Each number is 128 + 32 x the weight over its row's rms, rounded and kept within 0 to 255. Layers, rows and columns count from 0. The size above them is the row's rms in percent of the matrix's.

# layer 2 MLP down (transposed), 1280x320, rms 0.0665, rows 625-646, columns 160-319
size [109 107  95 100  84  92  96 106  96 103  93  97  92  97  94  90  96 111  93  87  91  94]
[[118 175 141 202 140  91 159 133  82 107 135 135 141 182 120 144  82 109 128 140  79 167 112 117  68  77 171 168 119 120  99 127 111 115  79 152 165 111 198 144 119 198 100  56 134 121 123 109 146 118  84 128 122 109 177 122 154 175 126 172 100 129 103 138  82 113  71  71  98 142 138 141  97 145 114  93 153 160  88 142  80 129  67 112 121 118 176 109 170 134 117 132 115 102 122 135 150 130 111  76 105 142 148  84 111 142 196 123  73 127 150 118 149  92 100 134 124 120 111  62  84 127 138 106 152 113 132 107 170  49 119  82 162 127 151 128 117 118  98 160 129 127 135 106 183 117 101 165 105 181 101 176 161 164  84 133 150 140 140  75]
 [116 137 151 144  95 143  96 142  77 129 132 145 180  63 139  65 147  96  82 104 131 169 119  82 107 127  90 119 150 115  87  94 200 152 143 111 133 164 192 154 139 147 168 157 147 157  90  93 125 125 128 122 127 105 153 166 109  94 141 137 177 140  87 147 128 132 102 161 121 145  68 111 165 114 155  97  92 167  43 111 129 164  87 107 138  99 173 136 124  91 102 123  90 157 142 210  85 133 114 153 205 149 157 111 136  76 138 129 170 112 182 181 107 138 131  73 121  53 121 140  99 186 113  84  98 155 135 125 111 138 117  94 129 124 100  97  86 114 169 132 176 152 165 201 157 160 138 106  99  74  54 136 104  84 171 178 177 135 152 142]
 [140  95  87 150 141 145  92 129 175 181  90 145 108 135 125 101  63 151 123 169 125 133 115  95 134 193 143 132  85  86 128 112 148 157 155 108 191 145  91 104 105 214 133  89 145  97 108 121 116 181  94 139 116 105 186 157 112 122  90 111 176  97 133 156 118 149 136 153 101 103 117 122  90 134 127 138 129 149 157 100 152 119 129 113  88 134 129 141 164 129  51 122 147  85 150 146 172 115  81 127  58 103 182 115 101 135 116 152 128 142 123 150  64 122 114 150 148  81 101 122 170 139 199 110 129  87  88 110 143 139 139 165 144 120 134  78 112  92  96 143 151 128  94 122 190 141 172 124 139 122 114  62 142 172 118 117  87 100 134 110]
 [167  57 130 137 116 148 101 144 146 126 123 108 104 179 143 124 139 138  89 128 127 106 164 124 198 131 155 150  98 126  90 143 140 150  85  82 131 180 115 174 128 110  97 159 101 200 106  76 170  79 161  75 109 193 145 124 141 115 131 115  85 134 151 100 109 142 105 117 124  98 119 110  92 122 124 110 142 117 125  98 166 117 157 123  94  95 112  67 106 104 113 199 126 141 163 159 162 107 118 104 212 172 106  65 131 147  94 159  85 103 100 175  91 100 120 114 156  87 134 145  93 120 163 144 101 121 173 103 102 132  91 149  55 168 116  99 154 201 173 126 115  97  88  79 129 118 100 123 124  80  89 162 155 158 127 153  88 124 112 125]
 [167  92 143 124 147 123 128  81  38  91 176 166 151 150 180 107 125  72 125 169  84 171 121 127 100 188 144 124 127 114 121 150 153 118 159 146 109 127 154 101 145 140 153 152  84 121 110 122  82 109 100 104 104 140 141 139 133 164  98 145 113 132 111  72 104 124 121 167  94  96 121 132 126  80 135 128 139 171 126 105  68  99 119  55 134 137 143 136 114 184  83 163 169  64  90 187 128 161 120 136 148  92 127 147 104  38 141 117 121  72 124  87 110  92 132 145 194 121  94 141 171 143  92 117 110  86  96 123  74 164 146 166 105  96 104  84 124 100 120 138  77 103 238  94 103  85 152 116 122 141 115 149 112  88 106  92 139 119 137 111]
 [ 97 155 192 115  91 102 145  96 144 144 147  90 210 105  57 151 158 145 165 173 144 184 113 152 100  97 134 131 133 117 137 111 123 160 152 167 173 163 142 183  88 104 183 133 102  79  91 166 157  98 140  85 102  66 168 179 163 177 132  93 119 146 133 111 165 120 178 125 143 102 130  90 106 128 137 150 181 144  94 151 119 186 134  83 131 127 121 186  94 191 117 120 120 145 148 103  47 118  97 167 109  94 137 152 157 161 131 158 191 118 113 148  92  89 142 137 192 104 161 165 145 181 137 124 109 169 147  94 127 115 171  60 154  63  76 139 132 156 124 124 121  74 144 167 105 190 125 117  83 150 100 104 132 148 115 168 110 165  93  98]
 [ 49 102 135 106 155 121  34 124 112  89 150 129 121 140 125 148  94 104 111 159 127 111 126 101  93 156 122 123 123 135 153 169  67 149 129 129 138  77  98 123 183 187 106 117  76 156 175 131 148 133 154 152 164 100  45 136  99 102  96 120 107 199 129  93 133 178 120  97 155  94 148 141 174  98  96 107 142 107 149 122 141  91 121 122 134 103 104 144 162 119  99 146  99 153 129  95 112 112 126 127 162 113 126 116 125 112 104 122 117 188 123 103 100 121 153 114  83  97  93 152 126 154 129 205 148 147 139 145  97 131 113 105 129 108 197  90 122  82  79 108 130 123 187 151  88 128 156 141 161  86 155 151 134 118  98 155 162  98  78 147]
 [130 158 111 125 123 177 179 107 147 130 161 109  67 125  70 135 127 123 126 106  87 111 145 123 109 125 128 109 117 126 135 172 149 123 141 104 147 131 164 114 138 165 118  82  44 155  87 202 122 167 173 137 128 132 122 113  60 159 156 154 135 149 180 136 162 160 118  78 124  82 154 155  92 192 104 160  89 151  86 177 178  92 137 140 150 129  99 140 126 186 145  84 175  96 169  79  99 112 132 164 109 153  90 102 200 176 117 126 220 111 134 110 109  99 178 144 155  69  64 152 108 152  83 173 142 111  75 190 167 131 123 128 185 136 181 130 170 136 171 142  86 168 123  79 153 134 124  84  98 136 150 109 178 153 152 134 101 112 158 113]
 [110 132  96 113 118  92 161 125 169 129 123 141 194 112 134 117  79  89 127 178 155  78 127 131 127 151 138 135 122 160 109 116  71 164 112 154  97 163 154 117  81 110 125 123 198  77 158 139 172 158 110 150 118  70 122 186 203  85  65 185  99  95 153  85 133 193 140 140  67 146  92 125 113 165 132 160 121 143 152 113 114  96 177 103 173 142 120 103 118 143 148 102 198 179  84  95 116 161  66 154 126 175 110 138 135 120 132 121 110  75  93 125 119 134 153 100  98  85  25 186 122 110 141 126 133  83 127  98 116 135 192 128 111 148 147 107 217 141 116 128 114 125 146 137 127 147  64 131 199 128 144 177 118 119 134  91  90 139 152 122]
 [176  97 171 149 195 110 125 222 168 191  87 153 127 133 131 112 102 131 154 165 140 126 111 127 125  82 124 140 108  96 149 152 133  93 154 138  97 179 139 111 162  53  73 123 166  58 174  93 150 103 163 104 123 184 116 132  87 118 144 110 143 139 116 111 174 214 169 150 164 147 168  48 163 165 126 165 101 130 107 198 100 207 202 124 192 157 173 160 123 118 130 166 105 173 160 115  96 166 117 128 121  87 111 115 155 113 184 147 118 113 133  68  71 110 132 117 158 159  77 143 109 109  84 119 174  83  92 191 122 127  97  90 179  84 112 185 168 103 115 145 127 138 117 142 132 216 158 146 137 123  99 141 169 161 121 120 106  97 110 133]
 [118 133 123 145  73  88 144 148 118  74 138 152 142 109 144 117 117 157 188 106 172 144 107 111  92 149 146 133 107 120 141 100  52 153 114  67 157 158 199 139 211  71  96 168 163  90 107 146 114  95 153  93 120 102 142  80 128 106 133 157 149 120 134  86 137  98 118  71  92 119 159 124 118 112 104 130 159 126 164 118 205 126  90  46 127 125  60 115 110 117 116 167 119 182 137  91 134 114  79 126 122 122 114 122 134  74 158 120 129 116 172  62  86  95  96 137 137 136 113 171 124 115 144 148 171 108 143 166  94  95 127 145  74 178 110 127  93 147  96 137 133 129 143 140 116 177 110 168  99 132 124 197 137 125 119 118 125 139 186 146]
 [144 160  99 171 127 140 145 138 147  95  87 128 106 104 148 117 116  60 143 147 113 150 213 120 113  90 116 153  92 144 124 113  72 136 145 139 160  99 133 153 161 106  87 130 114 173 145 130 126 115  78 157  82 145  74  98 113 152 111 143 109 146 116 186 119 192  61 137 105 147  89 157 135 132 162 136 151  94  93 170 136  99 109 121 134 160 171 128  94 122 117 134 122 125 147 118 152  75 138  88  69 161  34 112 127 134 130 103 113 141 140  97 133 180 167 209 103 160 169  96 138  74 112 104 109 115 146  90 100  73 112 154 155 195 141 175 164 108 103 124 140  86 166 191 136  93 151  92 141 106 126 105 105 127 165 170  76 146  96 161]
 [ 73 169  97 114 132 144 174 135 214 101  93 117 188  87 161  99  51 184 124 144 156 126 149 131 166 178  59  99 135  67 132 122 143  92 126 153 139 148 168 117 149 172  81 121 147 123 147 131  68 123 140 101 103 112  96 183 136 106 133 165 169 104  94 120 117 121 147  80 128 230 163  92  76 106 175 170 113 105 104  81 208 141 132 155 134 182 113 120 133 103 112 107 120 180  88 180 151  97 114 113 138 146  94 121 114 162 113  63  96 141 102 192 111  52 166  90 116 148  54 114  90 146  98 178  95 128 120 127 140 104 161 130 138  73  91 131  70 159  83 123 104 152 157 134 121 120  99  96 121 133  94 162 130 114 168 191 160  91 178 208]
 [133 134 138  74  84  99  71 119 112  98 142 125  84 148 129 119 117 146 144 144  87 129 132 119 120  96  92 110 130 119 131 166 103 102  65 118  73 175 149 112 144 143 121  67  77 129  83 200 131 131  84  51 124 148  78 123 171 113 163 165 137 102 150 118 191 111 178 179 129  57 138 176 144 123 148 155 160 131  92 148 153 185 132 106  76  95 175 149 135 134 147 130 140  71 160 122 116  94 149 115 117 139 107 141 114  96 173 126  90 131 201  86 105 148 125 134  51 111  67 113 124 121 145 150 113 136 111 151 122 161 171 117 102  78 181 165 178 198 143 168  75 132 209 106 144 153 127  95 166 102 147 199 138 125  96 123 135 154 179 101]
 [121 150 106 118  71 161 119  85 102 191 125 166 109 123 133 129 109 146 118 186 131 128 171 103 111 104 112 124 117  63 176 115 116 123 159 102 181  93 129 137 135 126 153 133 100 124 144 146 133 140  94 129  95 176 136  99 144 177  90 159  80 162 138 168  98 127 124  80 135  84 137  86 132  49 133 122 145  87 155 172 139 127 123 125 113 224 115 123  59  88 144 106 137 160 122 130 107 129 123 135 146  70 106 169 130 140 154 118 164 101 172 105 129 140 166 116  91 130 112 188 111  92 143 195  62 143 100 174 160  23 134 136 184 147 186 125  99  85 123 149 169  70 165 106 115 113 100 199 115  79 108 106 107 152 114 123 151 113 155 143]
 [110 116 144 119  98 118 139 118 145 124  85 165 137 126 184 114 163 149 111 140 171 165 109 167 127 161 148 154 122 154 132 167 129 128 116 139 169 100 102 145  98 125  86 164 114 169 108 148 100 123  93 183 109 115 123 178 103 153 100  96 170 138 168 129 123 168  96 119 155 129  92  78 115 133 143 139 181 111 114 119 130 150 133  58 145 111 138 122  90  75 146 133 157 110 115 161 174  92 113 141 161 141 170 103 139 165 136 142 118 115 109 161 130 161 165 153 113  83 165  99  91 150 116  83 140 163 143 119  97  62 150 152 123 107 181 100 127 149 106 121 125 176 150  80  59 164 132  75 127 168 122 112 163 156  88 138 206  61 138 136]
 [ 90  73 154 148 101 135 133 129 133 123 163 104 133 147 140 231 134 195 165 154  91 106 136  97 126 116 186 171 106 166 140 111 145 141  99  96 136 119  49 146 149 141 180  65 137  83 131  77 107  84  81 122 105 106 157 140 110 135 170 143 134 123 141 137 133 149 177  75 162 136 133 112 107  96  94 153 200  81 168 153 142  38 136 171  86 142 104 144 132 103 126 158 167 192  67  96 119 166 141  98 125 184 182  92 138 191 167  98 130 124 178 116 136 136 152 156 155 153 153 158  99 134 169 155 178 161 125 131 137 116 126 159 119 137  74 159  90 108 144 133 157 148 137 140 137 100 130  80 128 161 113 124 141  92 176 101 134 121  94 123]
 [128 123 131  81 140 168 144  49 159 166 140 105 178 139 117  88 137 156 125 119 145 138 100 135 126 138 110 170 133  87 122  99 180 120 136 135 122  90 116 169 127 182 147 106 168 100 164 107 185  97 153 122 192 211 123  87 109 115  97 137 123 173  91 111 162 120 115  72 129 140 104 112 178  78 151 146 133 103 132 172 124 128 127 157 148  97 118 133  89 117 129  93 148 123 104 154  98  79  98  89 144  98 128 126 203 103 164 102 144 117  89 127 153 106 119  57 168 216 145 142 174 103 109 129 104 217  94 138 129 164  94  81 120 112  74 144 149 113 159 158 153 171  76  91 185 131 216 142  74 118 118  92 151  96 130 140  86 173 129 105]
 [140 150 128 131 136 119 117 127  96 142 108  88 119  89 169 104  88 119  74 119 107 124 121  61 103 123 155 187 108 126 141 101 137  66 120 129 102 164 135 123 124 133 122 190 146  95 161 166 164  89 120 110 111 137 108  44 146  76 151 169 198 112 109 103 100  66 138 172 119 112 157  77 135 121 121  93 118 151 128 151 132 144 152 152 133 128 167 104  94  81  96 120  95  95  88 135 119 182 151  89 115  59 154 139 204 115 135  66 149 116 160  62 147 186 150 141 120 156 101 144 129 122 107 133 145 141 184 137  95 135 149 113  63 115 169  95 193 135 137  93 122 121  89 144 124 162 145 138 107 160 135 154 170 115 146 134 157 109 108 108]
 [105 123 116 117 113 113 115 106  76 128 130 132  79 102 116 105 140 112 153 109 164 141 142  89 147 227 134 159 142 141 126 139 127 169  58 111 111 157 203 138 116 153  88 170 166 108 188 156 127 145 200 102 161 136 123  93  87 149 116 160 156 114 162 127 105 156  83 158 108 107 164 105 174 110  82 126 165 120 122 129 117 121 167  39 144  75 136 126  74 131 170 174 124 190  91 148 125 163 158 173 112 110 114 119  98 125 123 176 136 134  81 122 136 185 127 139 141 140 115 111 188 146 116 112 171 138 108 104 174  86 118  80 100 186 141  89 157 166 149 191 110 141 159 106 142 147 123 149  98 132 107 187 157 108 131 126  96 134 168 138]
 [121 125 201  88 142  89 165 206 174 103 132 117 114 129  98 152 130 155 209 147 180 118 122 113 125 116 120 100  72 111 125 142 147 141 180 159 119 117  86 118 159  93 100  71 151  84 161 159 150 159 148 116  75 137 138 165 126 122 117 173 190 174 108 110 161 133  86  75 117  92 107 104 205 145 121 156 101 120 153 175 137 103 135 103 179 117 133 171 126 136 128 111  97 131 107  99 148 153 145  96 127 185 106 153 154  69 158 100 120 172 108 176  88  67 156  84 140 170  96 162  91 171 184 134 164  98 131 109 185 131 171 193 146 146  98 134 136  94 133 140 153 150 154  91 154 159 190 110 124  85  99  98 174  98 113  87 171 100  67 141]
 [ 72 162 151 122 113 108 116 173 105 181  94  97 163 149 117 112 120 103 110  58 191 127 208 134 146 169  80 111 185 138 117 131  69 126 181 144 150 172 189 168 107 196  95 150 163 143 126 156  64 162  97 148 112 115 185 143  49  78 150 160 132 170 137  83 120 127  99 112 113 113  72 142 133  61 171 135  88 187 135 163 124 117 104 130 183 134 118 151 157 110 144 156  61 135 141 154 155 141 178 100 160  96 192 122 133 179  94 147 149 129  84 156 196 111 158  79 153 139 140 130 134 122 143 151  97 130 158 198 104 153 105 114 146 130 141 171 157  75 177  87 173  95 147 118 106 115 134 108 155 101  99 168 109 166 122 144  99  97  83 142]]
# layer 2 MLP up, 1280x320, rms 0.0694, rows 626-646, columns 160-319
size [ 86 100  94  83  85  97  98 102 100 107 103 105  91 103  83  92 109 102 117  94  93]
[[113  98 158 144 113  94 121 167 113 163 108 104 127 119 141 181 118  97 105 129 139 135 156  56 130 116  98 116 116  89 109 128 139 194  45 154  63 116 104 121 160  84 139 111 154 132 157  94 173 121 137 142 165 134 100 133 149 100 120 175  80 128 169  94 134 174  83 148  80 109 143 100  95 131  89 120 146  62 133 134 171 101 164 121  37 103  91 150 135 166 161 123  69 138 150  70  76 103 130 126  90 145 140 111 140 217 135 142 171 113 146 123 129  73 146 110 113 158 117 177 141 170 135 135  77 125  97 131  91 110 165 130 122 101 114 189 172 115 173 115  88 132 116 100 146 107 177 120  96 127 139 166 130 116 132 143 107  44  96 131]
 [111 138 154  77 128 137 116  96  91 119  94 137 136 101 154 120 159 106 114  72  81 123 158 173 183 113  85 113 155 153 165 151 122  90 179 124 107  92 117 185 154  93 134 157 136  59  97 100  98  78 166 175  88  86 142  96 138 144 108 113 122 194 120 134 152 118 152 124 134 134 166 128 127  90 148 114 164 115  70 195 109 117 109 136 160 106  86 154 109 123 181  50 124 169 137  71 108 164 170 105 129 135 103  67 156  97  97 134 115  95 114 120 147 139 168 130  61 157 126 152 103 176  74 112 154 136 164 139 130 113 132 150 149 121 114 149 118 161 108  93 115 174 108 144 110 181 164 125  87 128 118 178 123 132 103 160 161 140  85 132]
 [121 153  64 129 114 163 155 159 119 101 127 127 116 116 133 146 149  66 119  86 166  99 115 130 122 125  90 162 164 103 101 167 123 169 100  94  73 171 109 183 155 154  94 155 118 171 120 138  70 145 149  64 156 104 134 134 169 124 189  67  93 132 174 146  99  94 200 109  85  44 152 143 133 183 146 176  42 152 114 102 155 136 178  94 122 147 135  47  86  58  76 139 130 130 204 136 155 119 124 128 146 148 119  93 168 137 149  73 112  81  95  82 128 156 131 108 137 105  61 105 120  94 113 139  96 146  83 134 190 144 121 168  95 143 127 156 118 142 165 123  91 148 210 150 140 146  98 152  73 158 156  88  76 164 121 142 131  66 167 113]
 [108  80 150 124 147  89 143 119 123 160 168  94 179 153 180 134 127 103  89 178 171 168 142 123 110 174 149 116 126 141 155  86  79 195 108 100 128 173  54  78 128 185 126  87 174 169 138 104 135 115 103 155 111 112 149 104 134 133 124 137 107 160 147 157 123 137 152 156 101 173 119 146 121 119 164 147 154 140 139 146  64 107 108 109 201 148 126 105 110 106 107 132 194  72 128 220 182 136 157  95 208 126 149 104  87  53 137 136 166 100  94 155  80 115 135 123 115 135 154 153 144  96 165 127 132 182 107 101 130 136 113 109 116 108 114 114 157 183  84 174 130  92 144  95 121  80 125 142  97 118 108 123 114 106 126 147 179 100 180 132]
 [110  89 168 114  95 105  68 106 138 177  94 158 154 103 120 114 116 178 131 128 122 132 135 109 149  80 108  84 102 163 141 102 159 163  94 150  91 121 146 181  88 111  87 122 126 151  57 174 148 100 110 106  80  46 159 197  92 117 110 126 154 113 117  92 112 152 187 108 141 126 134 113 130 121 137 145 102 132 142 183 119  91 113 143 156 137 159 217 176 116 127 121 118  89  56 145  16  91 126 137 161 135 114 177 138 126 115 119  90 139  87 156  71 105 139  92 129 147 155 115 127 199 127 170 163 174 170 121 160 137 179  36 172 108 122 133 175 112 113 129 121 120 122 105 148  50 155 140 147 137 139 104  88 149 135 152  98 153  71 153]
 [153 131 153 105 103 170 164 159 166 155 132 173 171 169 206 139 108  90 131 196 144 159 127 199  95  98  84 156 122  87 122 124 163 129 158 125 140 136 185 123 156 120 150 138  82  74 116 148 126 133 169 171 114 112 130  92  57 201 150 116  84 132 147 123 163 105 102  98 226 116  77 146 142 114 154 113  95 129 116 115 131  74 148 120 200 111 112  81 174  15 183 152  85 108 162 101 117 121 126  42 100  87  93 160 141  72  93 107 136 102 165 100 133 170 146 109 145  83 118 104  69  87 145 114 115 144 147 120 170 189 159 120  82 101 117 176 149 174 135 107  90 130  86  56 150 109 125 142 140 150 110 152 215 144 119 100 163 131 128 101]
 [ 80 118 124 123 132 147 108 160 120 112 113 123 158 111  65 138  81 110 115  93  75 187  99  77 145 127 159 107 169 129  99 118  68  71  78 129  85 156 165 104 191 149 116  72 116  94 136 103 117  86 169 133 146 123 108 123 132 150 147 128 145 116  94 182 175 147  65 134 171 147 149 117 104  93 147 142 121 174 143 135  50 101 111 155 169 121 120 144 106 121 133 189 126 151 166 152  91 136 157 112  79  60 100 139 185  99 114 121 134 134 113 119 144 175 141 144  73  90 135  95 155 115 149  98  84  90  61 109 160 128 146 151 151  85 113 145 133 147 134 181 145  78 137 140 102 158 178 147 108 142 150 106 101 135 133 196 142 143 108 158]
 [103 141  89  94  58 176 130  73  95 133  76 162 171 123 114 114 125 125 102 137  87 116 130 175 153 110  99  99 118 200 119 141 131 155  82 142 122 174 184 136  96 167  79  83  99 104 126 108  92 117 176 124  94  91  51 102  96 109 117 132  95 155 143 117 120  95 119  98 137 149 169 102  74 127 216  90 117 184 132  91 128 147  95 107  96 167 103 190 135  65 182 165 156 145 136 119  90 146  52 130 191  86  88 162 140 125 141 107 114 158 116 131 125 126 153  91 151 143 117  95 126 141 159 167 175 114 136 165 122 142 196 176 197  94 180 145 146 133  73 146  87 145 103 150 124  86 104 136 109 118 168 108  76 109 107 130 122  99 160 157]
 [ 88 113 139  81 149 150  88 157 136 166 117 145 100  95 132 109 145  26 107 143 166 151 157 177 153  96 143 110 119 123 160 105  89 109 122 138 106 123 109 104 117 118  85 131 129 110 125 137 129 159 102 213 107 125 104  96 135  94 187 148 179 153 110  90  84 135 144 173 104 165  61 123 210 179 113 136 149  82 102 120 120 110 163 155 148 210 152 167 114 121 106 160 114  64 117 149 164 136 104 131 127 193  89 161 173 105 149 120  83 138 113  97  69 114 156  62 106 109 109 124 138 130 110 147 147 138 172 146 177 115  86 112 191 131 116  83 149 100 131 119 125 150 124 113  85 147 130  65  60 143 138 161  97 134 115 185 178 132 127 124]
 [149 103 176 145 172 112 113 194 119 178 133 186 123 101 127 102 125 153 137 143 155 140 136 135 123  90 134 148  52 195 155 114  60 102  88 107  85 136 177 134 164 132 140 130 181 145 127 126 155 142 101 151 124 127 171  74  76 137 149 152 141  52 104 105 135  92  97  96 144 141 126 108  93 103 109 149 171  84  82 118 123 105 117 120 197 145  90 125 109 129 124 117 102 137 125  89 117 109  48  87 185 138 139 127  87  81 131 119 114 106 154  85 104 123 130 161 167 157 109 217 164 173 137  50  97 174 153  87  80 129 148 142 128  88 139 129 189 131 107 152 148 142  90 109  85  96 139 152  69  62 183 169  84 144 105 187 117 146 121 126]
 [ 87  90 129 154  75 177 136 132 149 154 121 158 187 109 126 128 138 102  63  87 119  98 174 160 102 133 137  98 167 128  99 133 165 129 191  74 103 141 101 104 134 185 178 126 186 153 170  92 157  84 126 118  57 102  85 138 107  94 119 158 122 158 142  89 140 142  87 113 201 130  97  96 117 157  77 111 140 141 178 130  78 169 114 167 133 116  81 174  48 162  90 132 186 127 163 121 131 125  91 172 108 109 130 181 109 112 129  90  93 130 104  53 125 113  76 128 115  77 106 168 130  92 183 121 106 107 147 183 153 133 130 175 152 163  91 121 100 169 168  95 102 162 163 128 143 132 138 135 100 181  90 156 130  78 113  71 129  92 176 155]
 [100 216 117 165 145 112 121 135 158 134 111  88 131  98 112 164  94 158 186 143 139 124 160 151 125 123  85  60  99  80 113 126 101 171 110 126 165 136 110  91 139 124 133 143 201  83  92 143 112 127 125 165  81 166 128 167 108  85 170 122 173 124 124 114 138 138 156 124 131 170 116 126 116 162 166 130 151 126 108  72 103 132 131 107 136 128 164 114 203  88  99  66 109 147 114 112 137  95 141 167 120 103  99 101 105 102 137 151 131 164 162 166 118 167 114 128 105  96 124 136 103 125 101 114 130  92 141 135 122 156 195 170 165 136 106 115  84  78 212 145 116 139 186  95 136  70 113 110 211  61  58 169  91 154 150 136 184 142 114 165]
 [171 102 137  73 103  92 121 119 153 125 110 171 159  76 149  76 103 166  89 162 108 145 121 138 131  50  99 115 121 164 181  92 129 170 115  77 157 139  63 116 122 121 123 120 112 120 134 135 133 130 137 133 109 103 143 159  86  97 142 135 133 161 147  96  90  97 161 111 154 136 171  86 214  74 243 119 199 148  88 129 176 169  92 137 164 126 115 100 125 122 185  61 121 104 147  92 217 123 143 186 110  79  96 174  74 107  97 120 124 140 139 175  98 118 107 145 156 142 100 170 160 100 144 132 201  53 132  89 164 152 147  99 100 163 120 135 193 116 118 170 141 148 116  86 135 120 118 120 122  36 145 142 128 101 157  85 153 152  95  92]
 [142 103 184 187 140 205 104 121  96 110 107 167 140 143 122  98 118 160  81 110  76 168 128 163 134 100 105  63  89 123 160 145 140 165 146  80 184  89 150 211 191 102 152 105 116 153  99 153 121 153 145 105 165 161 151 104 137 198 107 137 122  95 113 151  65  87  70  87 146 110  72 105 142 116 104  95 189 102 173 127  97 129 121 101 137 146  85 137 130 115 133 107 116 161 108 122 135 108  97 107 154 127  99 159 127  86 176 148 140  88 157 124 128 117 171 144  66 189  67 154 130 101 111 130 121 176  91 145 157  93  73 179 159 152  86 102  93 113 129 114 125 139 131 103  95 112 116 156 161 148 186 122 132  84 101 152 124 145 130 184]
 [128 158 168 189 119 170 128 105 128 153 141 115 117 174 145 114 112  98 172 193 126  74 136 196 182  95 102 161  84  66 151 127 104 161 158 117 143 174 121 121 134 142 179  94 133 102 147  80 126 102 159 119 135  81 170 130 114 118  88  79 112 136 153 177  98  85 110 121 159 119  80 179 105 136 106  98 127 205 139 185 137 152 136 210 119 120 152 111 130 107  95 176  86 154 169 139  89 138 114 118 123 144 129 132 100 113 132  86 189 101  45 131 130  90 134 123 127 151 101  89 119 144 150  87 110 125 106 108 151 184 132 105 170 126 104 187  69  99 103 183 142  98 157  85 107  93 133 135 120 141 119 170 115 141 147 137 121 124 123 111]
 [101 104 140  76 121 139 167 142 129  57 163 179 143 141 133 173 162 136 133 133 101 141 147 103 156 166 143  73 113 143 106 136  96  63 114  91 178 178 104 111 173 126 103 115 135 145 164  93 141 135 137  25 131 131 155 123 133 138  88  88 155 161  66 142 183 146 166  87  98 167 114  93  88 170 120 144 119  97 150 180 172 128 139 100 153 171 139 169 194 117 158 110 135  61 122 104  83  79 133 156 168 116 135 145 157 108 125 113 152 131 151  83  51 103 134 105 166 184 147 166 105 151 123 110 163 200 161 102 114  97 112 131 118 114 178  98 145  83 175 179 100  64 142 111 145  95 154  80 173 153 177 101 113 133 151 120 113  92 122 149]
 [ 93 158 180 127 125 113 136 132 136 169 154  58 149  97  89 149  90 207 109  90 200 153 100 182  82 134  91 125 108  99 158 174 125 151 118 106  98  88  98 148 105 143 114 104 176 127 110 126 125  90 113 101 158 185 110  69 182 127  93 149 142 118  81 131 142 118 124  34 148 130  91 138 143  89 181 141 174 150 116 186 125 150 160 169 107 103 132 119 142 156 173 111 154 191 159 110 143 133 134 116 193  75  97 108 134 134 101 137 161 118 109  93  95 165 124  92 180 168 112 103 116 154 111 109  76 108  82 194  95 141 160  79 116 142 116 128 156  78 126 103 134 192 114 122 172 137 162 175  78 126 174 113 168 114 161 165 141 168 119 145]
 [147 104  78 142  99 124 137  91 134 161 155 158 117 172 150 133 231 117 140 160 153 106 114 150 160 127 107 117 150 137 160  95  88 131  98  58 130 115 108 135 120 150 173  46 164 145 127  90 116  95 136 117 102 106  86 146 108 191  87  74  52 174 145 128 157 168 151  87 117 108 127 146 156 134 100  98 141 139 102 149 205 117  89 110 174  98  95 115  95 170  94 108 139 145 142 136 161 106  96 120 141 139 101 113  48  77 119 169 160 115  69 135  98 100 158 171 145 118 170  79 139 161 134 116 132 144 129 101 118 164 159  37 108  87 132 152  65  73  87 159 138 157 133  76 153 161  78 144 168 179  83 119 125 173  88 109  81 143 142 144]
 [ 89 144 123  72 141  99 116  74 133  96 110 138  86 171  87 115 136  84 130 136 183 173  95 131 163 155 155 180 105 155 164  85 134 122  19 101 115 147 121 124 102 130 126 156 135  79 185 140 104 160 141 119 126 132 115 145 104 172 142 205 153 111  81 117 149 102  95 143 159 121 111 121 132  98  70 127 125  98 154 125  63 111 184  44 162  77 129 103 129 102 113  87 105 127 117 155 147 157  85 112 148 144 134 132 127 131  55 135 114 150 104 172 164 159 127 136 105  94 141  67 141 145 122 123 174 148 134  97 185  93  92 121  81 135 146 137 166 145 145 214 117 131 103 152 145 186 132 136 120 111 137 193 152 125 141 198 117 113 184 133]
 [150 134  50 107 150 113 115  83 126 183 120 120 137 189  91 105 120 126 118 118 108  91 124 101 178 128 161 173 153 124 161 160 117 133 110  85 137 112 135 143 114 143 161 170  97 159 119  99  76 155 105 151 184 158 121  92 158 211 131  84  62  94 155 143 138 114 127 196 122 154 139 129 136 142  99 124 140  78 134 126 100 109 139 170 112  90 144 122 136 100  78 140 214 134 158 124 103 136  86 161 111 146 129  73 101 181  63 133  98 116 133 120 137 160  99 172 133  94 181 151 175 122  83 113 122 169 141 140  77  73  95 143 179 130 118  96 140 154 129  78 111 138  89 172 135 144  80 124 102 140 129  76 169 151 122 146 117 142 172 128]
 [174  76  98 130 172 154 124 111 150 156 124 141 108 175  89 136 169 145 129 151  95  81  81 164 141  94 174 154  99 128 165  66 131  94  82  94  51 138 112  95 181  52 151 195 120 190 146 152 108 107 115 125 151 152 113 117 194 196  73 136 107 108  98 137 143 108 147 191 172 140 146 174 103  80 146 143 132 147 169 178 187 189 132 127 189 211 118  82 141 141  81  91 157 129  79 138 129 109 152 149 106 181 121 164 131  30 152 113 105 147 157 112 104 147 128 121 138 103 148  97 141 127 156 119 109 125 152  85 137 152 127 158 107 110 161 123 127 124  69 185 168 160 131 142  80 107 115 106  60 153 181 111 144  89 143 132 165 188 174 145]]